python train.py --norm_eps=1e-07 --positions="rope" --tie_word_embeddings=false --batch_tokens=[32768, 65536, 98304]
Each number is 500 + 25 x the weight over the matrix's rms, rounded and kept within 0 to 999. Layers, rows and columns count from 0. Numbers have three digits each.

# layer 10 attention query, 320x320, rms 0.0977, rows 140-148, columns 160-319
493517513527497485461540476465466472503491501489488499458493471468488465491464519523501494495494493503518508481530503489513506506496480483479495492479475516499553504517464472499501509468485482523523468485497506488531532494489515480565467477486459496495509490494497495517501481495452466485493518474508508505509525529495471514521506498497494486528546527471503541523488513480499487470493511504504474517479526498500495477473533483471477526481498483511512502513530483499514473529505487
485511512536511501563549558479505511468546500494486490522454520492505532534525486494472469504502474484442473520486535507470474493530489502533520468517515467478464542512512492526537494490499488483504521496434517523519489471508516508513549487517483491465472490464488484461488480500529508530488482487493520508524486526558490507523502504499510496451534503478505494501528543502518510542521452496511521495530504449501477516512498503543472497513511511483470499520528530541507497491503535
490477534512453518542491475502495455486499495518509487530525525526493529490498504450494487538517482517498503526523490457472448530545470466527525489503488527531484508553427481519491505443539517481497528470468456512513496487487493490492492516493514507454513492509498536500532494482518458531503508514462484493480481499531523502521538480470531484474476467505519435508496449540517485509487503481510468508489531543487533511507563511506447521508471520484485532485492501514468469452493494
453491501495468513489486459494490476491471529499538504447510506513490497484483515533515514504498510499542492499485490468493496525520489516489447528453488479512513470519494517498481490471483536500518494510533478494488519522481483487521438477490478491556499469536476507510506507530473477496494507458510548506460524497481491481553526482512532420550532523530491538547486522488514457474483521505475497481483499538479492475489477475480494500519498513534491490480507541484493541489494480
491497529510451498479503515562501484501477490499523470531494516467530468506501489471478449509523497491497524541522504482476510517529505450499473565504458529529456523519474520492541426507528488500451508470442484489512526482543445527475520491519478497467489549443523502485474472478482529476487500545479473521531548490524495509468477545460539468503496526510497522484465487489465520520523507559475510559459508556461507504540511472473468477473489487459510508522477560482560513450514488
523550537518546526508520489494463542489503492548489429486488481525485543500498538488517455447469508510549473489460504464475500512506515497507515484529561542426552517514545490484520522518508526546483517541469445457482494503446497502445478490480473515504469510501491485494518536519523532506505565483518508503486534463511530505459482501548526465560534559507438556514461487495521492489541490536525509459498493473511524449479498493431524485514513440541552497489497563499549525473505480
525548507566484534473501475500520461508462549479466511458479457507535490470477487510527488468480551477516509509571501502501509489498528406481523463460508499476471521466470497491504506519499429493485521498507527500481488472474518433517524520491495473474516487493563517481453447502497534501461533496488486478490495499487532489463492500536479532488527469544494534485455513498516436476503490487522488495506517504534531463533518501483441484483502525522452477532502485532491530446481526
486501525511522531504498473533474506522479507495499440537528504536458540515510487568533517495516550523483477501530484501481520513517500464465534493526554513529532532519493493505501521481531514497472550500473521502542484478467529490440522495462472451499518522478470488432553525508520508469477514441506497474501481459451501547534503469503501497533496517530540489469516506473527512513514523492484520498471504551441518545498481513453442519473564518523500514478512486465476477513472514
496508545534499552525513494485529478411479526514513484443490456501460540468493485492531534479507473517481469527462479433528444508508499495485493524497495504434522471517510527511477496506481579503525548495497469499494487488461504492476481511437469475493494514508475513456520547522500485488525488450510527527512464540488510466474491489467508510522480538515466484513505491519507464492530469465544523477502470488497490494477453502474492499539506464462479497491450543481534476489508498
# layer 10 attention key, 320x320, rms 0.0971, rows 140-147, columns 160-319
536527544488488510473508499442469476491483404520507450464503467500477478519471518517500469520475498520533512498482507496480495504531506491555482471516524511481576518531544485520478507472494556517499487460485479502540540468476513483551481489513477526468515517475473519522570505443475467478499493470493482571475519495504423501511495506466466503560463532511515484470473505508486510440480493480499475523455501525498532505493534470472489543511456503511530502517526483531516493477490472
493485500496506472520511510491475541488549509447494503522473552494519515510516467482486509511504516471442497551492537492511455495499485491501503482507489472462460553517464507470505518516469508467468543466489496493530474471525503538490546528518457519469498493484509479509501504484526529521515444524490511525539469500515463503480546501520476504506531495478515513480532518513490515546540490497511503472504519460506499464473461498586506527502483519456484504519525504541537483466495470
495474519492455510531498488562522430507500524482510456495515509552496523488487474458486495518528497528499469522509474461483481507541478447521495473473460494527468507532486450511495463461532493493511497506438488525492522474483450477517441488479528520516472479489468523507516497507532489519492522513483507511491498483501523505508498483498511459446527482498492464530485442528568492514512547480530470547492488543478517561530512493495472485496489503504516547450532534523500475486497541
473494485497517515480505450483488500504450510541529505477478470505471498489475505518509498528472450506530476460503473494491525525558504545481485540431518495512519455528518465510516490475505526514533485485514450513481516521497493498508444453499494488515485482544483531487502518532479500497474494412546537530454524494485493456503517482515472470537516561515488554517474572497528478469501523478481520506477480521485490475501503464434489474507541519520518497515491512462460569475484492
471495514522474479484512519578541491496521508513486453515505530492520421524484518483500487507523491496522496524512490511482501480545507448508496525497455509524466527509461471500524473513558454510482510508455454459529526477511482518457494473512505463488473573480538501495473479451489524491495506496494488512495541527495534503464507505469537495512514486501496563500454536526491507527495492558491501552488504572485545496496486490473474460459505469476520520494508517497520493490519533
524512531558538514488504488475459516500510505528487456507474504547496535488483525514527418441485507510552497484497519477507500511519527475496523492507524547425529504494504502465510525508492535533507545519460461468483464484425503501436501509504476520493502493496503505510491542464515565506486546481479499476508531472475527479462489485539514487568529537514414545498469496496496531508529483525526499474464510481531522458435501527427511479533534473514538511493476555527537516476486456
518507526572511541456489492519511492506461564506467517437465481471510510487494508521538473474505539496497535517589518469488505518500521431502534454452501504477469537456444516502513515518477436490467516506507515487499500452461513412511498558495499477489547492483554513485467437520465542511504509521503474458517487510521527496473499495543520533489544436530496494505483517474498405476507486488489517517522538538532527442507502492495431490458506495509460498566501497497473534490504568
494500495482523532502495493525476489551470523520490436540549495540516516501493486534523517484529514528502440488517465523500545499501502492487501504534547537541525509514505492544490493490548494498479510535491520514502498493450531509466501487467474455529508499482461504436542523494518505477464518460522501482486481447458529531559514472530496478535509524505529483493514534476555503493481517488511496518499497549471508588507512498474438501488529508530487529454521491488484478509508534